Each number is 500 + 50 x the weight over its row's rms, rounded and kept within 0 to 999. Layers, rows and columns count from 0. Numbers have three digits each. The size before them is the row's rms in percent of the matrix's.

# layer 7 MLP up, 2688x448, rms 0.0808, rows 744-800, columns 0-55
098:468531454520471540564498549562418453503492485595523542522456508498436552601514418509456457487645387570467545606453542497545476480432550415467457485406466578486496476377
087:433506493548515547408479552555495469510483472479490475436599541542471474507542527457524555474546523537533549483476491569548538477554475409461507473520455514395574444399
094:503490497518563511545452413525456469443457496474515429503540460586523512556564572426493495460525507434534572511486458500395564417443498543490569542525458561524485448593
101:498565490496447522380440454505449574511494446500453484629414588492489484465421541547500427468472466426412567498518490514449543490519429484469439530499528571530494458520
105:433520514452455509528415475524493439465430505541386480467556542628518544515497495538559529476552428548541497491374530488511502460523417498477540498422627537424513461476
098:501479560500480478410495554502448523553556396542444510459458517515530429477461507417395518506531478506442524591469523467449560502516474489440482453459540577490428502560
100:468423541517576527459481580530521504502478444495499519476406512408504543476464463417532526482454537467484496543435458480525494540491525441507508396491446486419477561610
096:456501488514551534511506556566474481475464473481524539542478428372489531426387491493515453602433515441532380474470558433465437561467422532463498502513479521502447502519
107:477500620572524601526458482484539458463579545542568539489546529443502559530475663564531484497484490511483625532469481495573543524512437526520542437519511483422390529523
098:506433442474559558475512496592460437554483574563564520476528500398479508518536575500483524531507589494479554432444418492511451501530477407505455468484508566503478510534
093:455496463461516532522396468487481498480532454530480470475485464469445493570520499481532513546370561507373396486494495616535502493584514429546509622424479523516473607569
093:502470409494422424535524473489489589518464523513423476503614493461512475615465516475564544463511494532527386474604452617503500464536531474493519550470459506524523560479
089:493517429536438488488483545581517484471533465501552435543535511565523510504526566522507375468544516470565486449390548589439556498479426522431437468542505456516451485394
105:451583503503424508557461503486448625489507484522536546611527483504425532451528464490535626495453497485551453511463511493460454494417499525572541549477491542526537487478
098:486494456406528470595424528396542421463509465532529453424450534516434558541412546514528471419489466560454501575512510676518594552565499417551478521571565487486332572416
106:497534478596456486441450509561551534509558523529490510614430546466517489464494528504529527514547588518474475517609528509542531513466483593487552569463483539533493464589
104:436508608446522481420495548445502412455497496464492562506514444530456512619490568448457433377529413407457486496455494546485503492541452464473526524501454457519576465520
101:616527447516456448468482540526512500553428558500504496464565391462501423435531492457368597443517525460416508486504527484500528496545568415573533467552540529374527446569
100:537524480499592462471467470417500524437512424474471448496477488519519621438527521487528600458561574384514639561499586548523462496427520455482492484519436433455552431481
102:508536530608495428465540533536438483511481531556452500458496510546556514512471639512460471588513434396541489420575495568448575496505501549596481471504614418485578506558
101:470456549585467496461536456431422541498566520576421478487596483519460500539535575478490513565456529442543494440480444506416503520495453517578559459473549532470544497457
102:530530500494570560567553514459423475481506552456460455519529560486409487538509553481439477442563470391574494567421417546470538482415527451519470543558432568522456531431
115:530504584465594507476493536513497460493505460436578508507497429475522460385521583494591556501458499553534493425512507440474495493506450488468489575440590428477575492510
097:501451477497493498477455514430406541486473458569458568469554509542550459420570515482397471588514502416463408520475513527526440455523358535447480530528528456482481409509
098:456536535480523470561527430533461537570575542520588506513514502382523462569474468460495504420459490531486419563515481501488467432502442602552447466524444524519556477487
096:479578535579551566400527453443529530540462571392510549511473556444469508445450417480461501514502465464484467490543473533544510469533490484538450500460406403480520444498
101:396393479358519491546399543518465554600423573507544492477480526486521469473485514579492479472524594469409460541493533440440492524465603459442520512470418466462597472558
103:506463549551514445520441491584498530560531449547466514548554493436565453495460548485542485588453408458440580560608483468519594542445466511381526513520430420452426546606
098:502481511544481494517477484548479555504402539496468574537483582465535483502486476520475468485572519510393507487500486461540522438461498531447481488471525490481411468497
093:423589537504598538453592481587531512514506546412427529505505591494499471502586578482449536533447465429465488553631563380483475519526503454480447537498549409473642511539
106:492421463423516492532436545480341516474426435464499476474551395464475495492482513532534426501551572508480523483503554474518438601441383472600528573455518513584471564566
100:494586463457538504429479491502489413489536493507519509486486500527518524421567542407395486508468573433580563498498565478500480558457425513547512521534516572511508406453
100:408447521586516479478547482487526486459504456500506516514592534503520552534467543406581496518494436547480475465517517419544464510532495555542493480441493457449486432477
090:427501491517506529497524529525574503496479455586514568551513572545506472415573501590532435452460575519572479514447516498495522544463540469477494531405555535518444514498
104:374472558513567562513481503445457547516503499514500415456564536510442540531480494518457494467538436520488460450546439487480489438510445482631547491508432408433493447444
093:440460496445496434541417535531525436519485566455448440563487399470491598499447536533503479508446545588443507529429488504541502562477556504537576534512498538601485494532
103:449386565443435528489494508461513471463397482482398445523546423510545496568492480529491590524445496429499544548484543447600541442552562506490519514516497431558516476370
111:418500503545566521500523544481587456527538525504453421487558432502518464515473422367531522501540557440422492428459413480535474572591375547456491549470508434471537416440
103:508536432587466477496522558460477563522519545456486502529393468534521399532502594507564541549440424404464492476578587536556547559455581523468548537483454431494379509529
101:493507499459533533525470555589485460479437477503379508410504553406619476442461492574475493541505466468551491449466579427456545537531450509545575476434466528603486522468
101:592522498485523496363530507477441468505554454544546459508491580541474449574531494552445567521533495517493515520526556459587496518507539528518510508467572497502552472469
107:542565524555524477624479424521572500560489444412485482470526467500505464575574482435627589508506655541462569571452552460501571466556570527402517528499480530455479463503
100:582522475534508467545543506454536522482561478495448512478459405567482511437454457399494484534551525519496565466452562439546506469507540432555509427555550444504466470537
096:540555477422471576528583469508418415472516551585451520510483465477491410467550449503493505449487544489560488592500495520530529481527425498474543473552603472472560454518
109:516452402495571516480531403587506529539499539487516476468503579465379546587467535474575603474510542445578552586517517505481529421525502530450579466505509507443568466449
097:504490461578507510544530450528468534520540478585558472506480590518443443472541565530445559532533400500608521524619475459496504445547459460482494496487466576527516513560
104:542496442484495515524469540581462492410438470528518545489530394444604413480490501458472501494600471429466461443486419490509466435440514474508523553491526427444589433381
102:513582506547443487562462479577417424505444391561401532492490523457488442422540465549450444500569381474579502581494542495484550478571579406465488414489459577452496518490
106:359440519480469485519472523523511497528455536507458480530568462450610596587491494489496565593361586580534473471512427538546568544490464553555536517510503612454433525504
103:537479457470542564516493487501441479548579435551392474471558538509459467529513530531507545418488425496419504516448594495457519514450565452507517489503560591471472557521
103:477472450494478592528496458479548432437557513424517518478532461543617477507508587573467485549482515542572520522528442505459470643509465583511492476543505407501459510440
097:500565506535461578600477533531602492485510486462518481471525550422528528544531411439420520538519425523518504534496513546454504558523663514527552501423579507481572536454
099:492514491487546442461397516439462568496440444542428473533489552575445554473479460541481537554488506579585468418464392427542522490473637528563506515454526480463461564375
100:411493485500515525499456441555498530471525476443393522424582406448476532407421432487503471522575465466561520573548523504540580511530456555484540507529453521408467528497
113:484466552487505571486489547483423538534490519518545528409576539538506502389577475573398501480489520532442512483412530501553522513541470560564486490499559587456476509539
100:468495487534519502436532608516506457469443384565567526489522559488435454585486513507412389451414480519527506566519506424554507548450461424449535475463520604631519441474
105:498627505627555519544540516505414417520474516611519483542441520456417495471539490515535512496498530477523538491476477542449413422516551446414560498496472522499569463508
# layer 7 MLP down (transposed), 2688x448, rms 0.0873, rows 744-800, columns 0-55
100:535385547486432558497475547476517512605477566429484495372543474505496473444510571493575599422465606447447535404587504562498555473523558529498412437558503479490538531575
090:560446556489424442550520550537502625472561507464592509554457579481499540484481542516460346522488525484514456527533499454487501535602530558488488501450551501503387486548
091:494470480549439575440428533445415584488546549534560541488509628463450447516483404522510479509450507577440506531535440479631402506600499446496471391434550379506593557500
102:471515410495428493522537471488507538508488518557494536396611463456549464538520504498487450481520569592505478516517560498473400603390520450487571474510503400467491521572
099:470546503550533624505450533520444465496542507498516448566521619493424593488489569466466557486546510492455481470522475529578592486548466556511438473471475525545439445422
096:453558491501464443546474458529545597529590508379484589508458539541490522528529534580521490433575544525534473568434489490561541566588492472457530452472534465536502535468
091:486575541524495449480555444468423461500517551506488533480528573500537527460543576574494611546485523507531560479530465465455469503474523585656572593516481493480571489523
092:580554497493542578474475463467532571567502536520534499438436520569437505481512460458467480567477633514458447520466480572530484590463585583549490489523478404451545468485
114:569492395532580530522520466473427453516456505459510504493530420519470467565510373372461534408569477502540522456572494494424472471441549557443435493434576423465451513405
105:524522540539609517536531552455510569482543436542433479421402482565511445507428469360575536634491496487475443501453488426522497437571522538572460499504433489471538497536
087:524495561489444450443446560476565452511528500421541488453541565570502549540513507528491561438524530566525467593488450454486459450491512448504507428521506582555523571544
098:402483553525581492531526515525483409505540374558598521442464441457501474533522361514472520532583541475535513501571525441573431584501421532399514518498483456527465504457
097:598472492492566517519512463533561518504493577474524583509436550531448510444463576506491559493569533599538486506530488485562481509451504457514565510473523491428523462588
109:475458477472424537489505563527459514467477590536462546568431481527583478580546492454555470439500538604433487509523489476508485575514536422490536551499537432452450511596
095:484555458494509469548500500470481579549483529449422539503500526479563480526542448451525558504556544459521444404508378388485464503467541554473464563468500484538586493606
103:456515530469528489551491500539488524439581515553558414527562491464404500543498459360507479477442449550503490441503496523581475441594474463493434386469554516543542525539
110:448540420518532517566508483484577510551489515541543484525496470550590454484397556498456430612486499521623414505530531459469505394492488559524467475576510474499478542403
106:402503391564554531498466393557437467432480487519462478488477437457404534545587581458580510454526494559491494393527520495565567615415405530439446508471528447570536536501
099:509593495465446509525473550620494552544555509541468494537449488553560438574425548509487511446432492508460438449503455520500559494493444514439534445457490521461536562499
104:485561435588473487563458456554491513435590548538497487555511442519619499622472426518551513565518557412513465454523515494468486560532496500501526462548540534474531428437
110:471542479537525457405576439541528521519461534543544488470564477547590489560503473508434432506467515446564475562472518423440549510499545527418537444477480470472453468478
106:437611497376476504492522527552454608494435476418565511541507453512521518498563539530536405414453483513485509456533500555621540572557482529559485578529463435462599513602
113:474483424524505477441538438472497642497425489552517505622494519506472553478535480617439475548501582465543546496476466530497543509483410555540527515552507496522473489500
100:448556498530581524483542495580551495460447498490567443554488529506455541468497545535590459498484531471517477438526632539442520622517549383650466648439437523442459503470
092:553458467475495549515457571454546546492522520507408481474440460582482521511496497455566442517476463531527517497401469480511474515474503480395416455508546430503388517553
089:520533520374431466543499544563433427464476502566509499435521444520472504499530537526510544481447552438517539524562475489457521450470410457583551478523455588550543495478
076:501513563448453557507495474505585478408529445477501474465570521517498518535526456484470577511583459493607586462515472511469533634505411496524553414461596529502497482524
096:517536449509581490517599533478523500475492577435467471531441541436428464517524518543426595425529600444599532496441505472551426489505534603516522523391457487511499427483
103:503460564434500633468554586464573355477625560501453478526487429566463479465516477454519497526567452475511413548460526567481477533583481527527509580482599408482597601536
090:518510577474386455465486551451504484490588475598473424499499504479499628540521552310524480514490502503461540433459427580508405571534540489485463459524514497429413605455
103:462552484540491518451521537487682572561495433473431474552483561459524510510492386464525494462531443448524461494534502529476487497568476509454365426457560409471455569485
093:521441494525545417574475530412475560507417492466509478525575580475438582524500523506519549531560423500446436525466428532482620503471462475495564582423527452529494507529
098:514548440438492539530590588500456541458410593482567463491472548524547475500536455562503468449505608518592462456455520564436501407503497524438482543507516510508472511484
096:538466576532493545474566513506399494559449515506522513569520505503528421475509446438480597582560479496474484501515542521562424506547486522510453482621459481551533527474
093:555477462520501514474611487550545424451507491513498608554459512492543538532527450440536437393500588469517548510525528489518478563532488493398436545477573466565477574576
091:596467649491557521476535457535431591542488526578409475433498601484487449558564508487581484564450465515515505561518472490469520506448412475479448467472598481389523595456
096:478606486549541451512485541556432438520556540498622440458516623478483495483571463481478493540545519598561400443395488465455469492549524537610551559521515619385526473541
107:577408520516518522596514566431514540559523445491565465517487531512477533441568486487518461500483529522504538606575517530494448445450601520462493483521489428504540537528
109:446509521580547504503624429533567448430439506484559503463472539572494571402509500527500361575492557475510516436495414470499577473541514518579439499470449528571524484492
104:524522438522525579432515511460530595597492453553471514486506506439481473521455487623499458531505480481486485477563611548539505433455452420583491531513454533478513488563
097:500465484525502428563477504485519523548445558633464521535490552525461583376468462520484512475443532523509596447507462601468534479460493464439457445527553465407523536501
105:470489496539487588492471598513456420446540593520561425532476542587537575516519523493557533583491429446468458480494463542606451529494415538547547517540450592471462513569
105:503492451538554529520419549469413404477506455505524551475535595460593497498648588579569502520468524441544560451609476554474434516446510557416448499473502508516471452458
098:573528436560465364463535528460573495545450464503554473542542463533477575571555477523522460593490418475515528467508586370562394528432505551548536476481449489540531534571
108:506543552479553547461560509484400557456535558499547415441528586509419511446499503516507562569460456492404621582547455460571550444557480569548457494526501525475544515517
100:491557598486528471435520513432455509570463592528496543445440503392574547623473442449560438473534533549429445536444539640508531547526473437621484522421538455521502451494
103:484498493486511477482584477397571468621486508556568452505533471487473515424451569496482489441587480482579456544471505622438471535541572516478488487495526551574389568583
102:480474469464581538539403420557469497581505513519581463525479470491478514450520576466496473516511551460465450575532543487506505508503492479619577483516547614521539556428
102:523566509590544434489555486567516400439545562512611408477463534537461490508583417531455477400542494451509487493524525449536530450580461445420495462466541611481571435499
103:510503484498396580481487462484540461486573504503533468540440500467514565466561494456397486563589515492531413488497429564498552512512493467486486498548412439523451498526
106:549510566463514540457503619479416493545510508553449492462536510464374475520632489545460544558554554501453525479621500429508498539427441548416432515433513542447504489630
097:561436585490576466572500475504480501560515511453452538420577568564514453546517523534598449497581475472431592431552460550553467508521454426517537490587497583532495523490
105:551544495490446538433540556534525462453459482446497497513418529484422498460440508479403578390519492530359426473494445568555507607533492417485455550547499403503485500583
099:528540548489661571572446506484540577525575541495553473603464446628567495585594535574551568484504522500526512484537525505510532529484463476422465530446600439663524507556
099:515488573512472491486448468514454555456497501540458588454510528515459585552534438476470525434511439563619543494529466452517455513554572469426520427447490448543578458493
076:443583567456492533569509545513523581527423513460501472533473494516543529537504492503598491477555504516493482471520484526526468497529479539566473539486558407474538461559
111:515507512577500406539522544511478518396514532553562387460557471388489538419502488497517502550454463561518445467543424521562557510457522538514569499483514423486564472445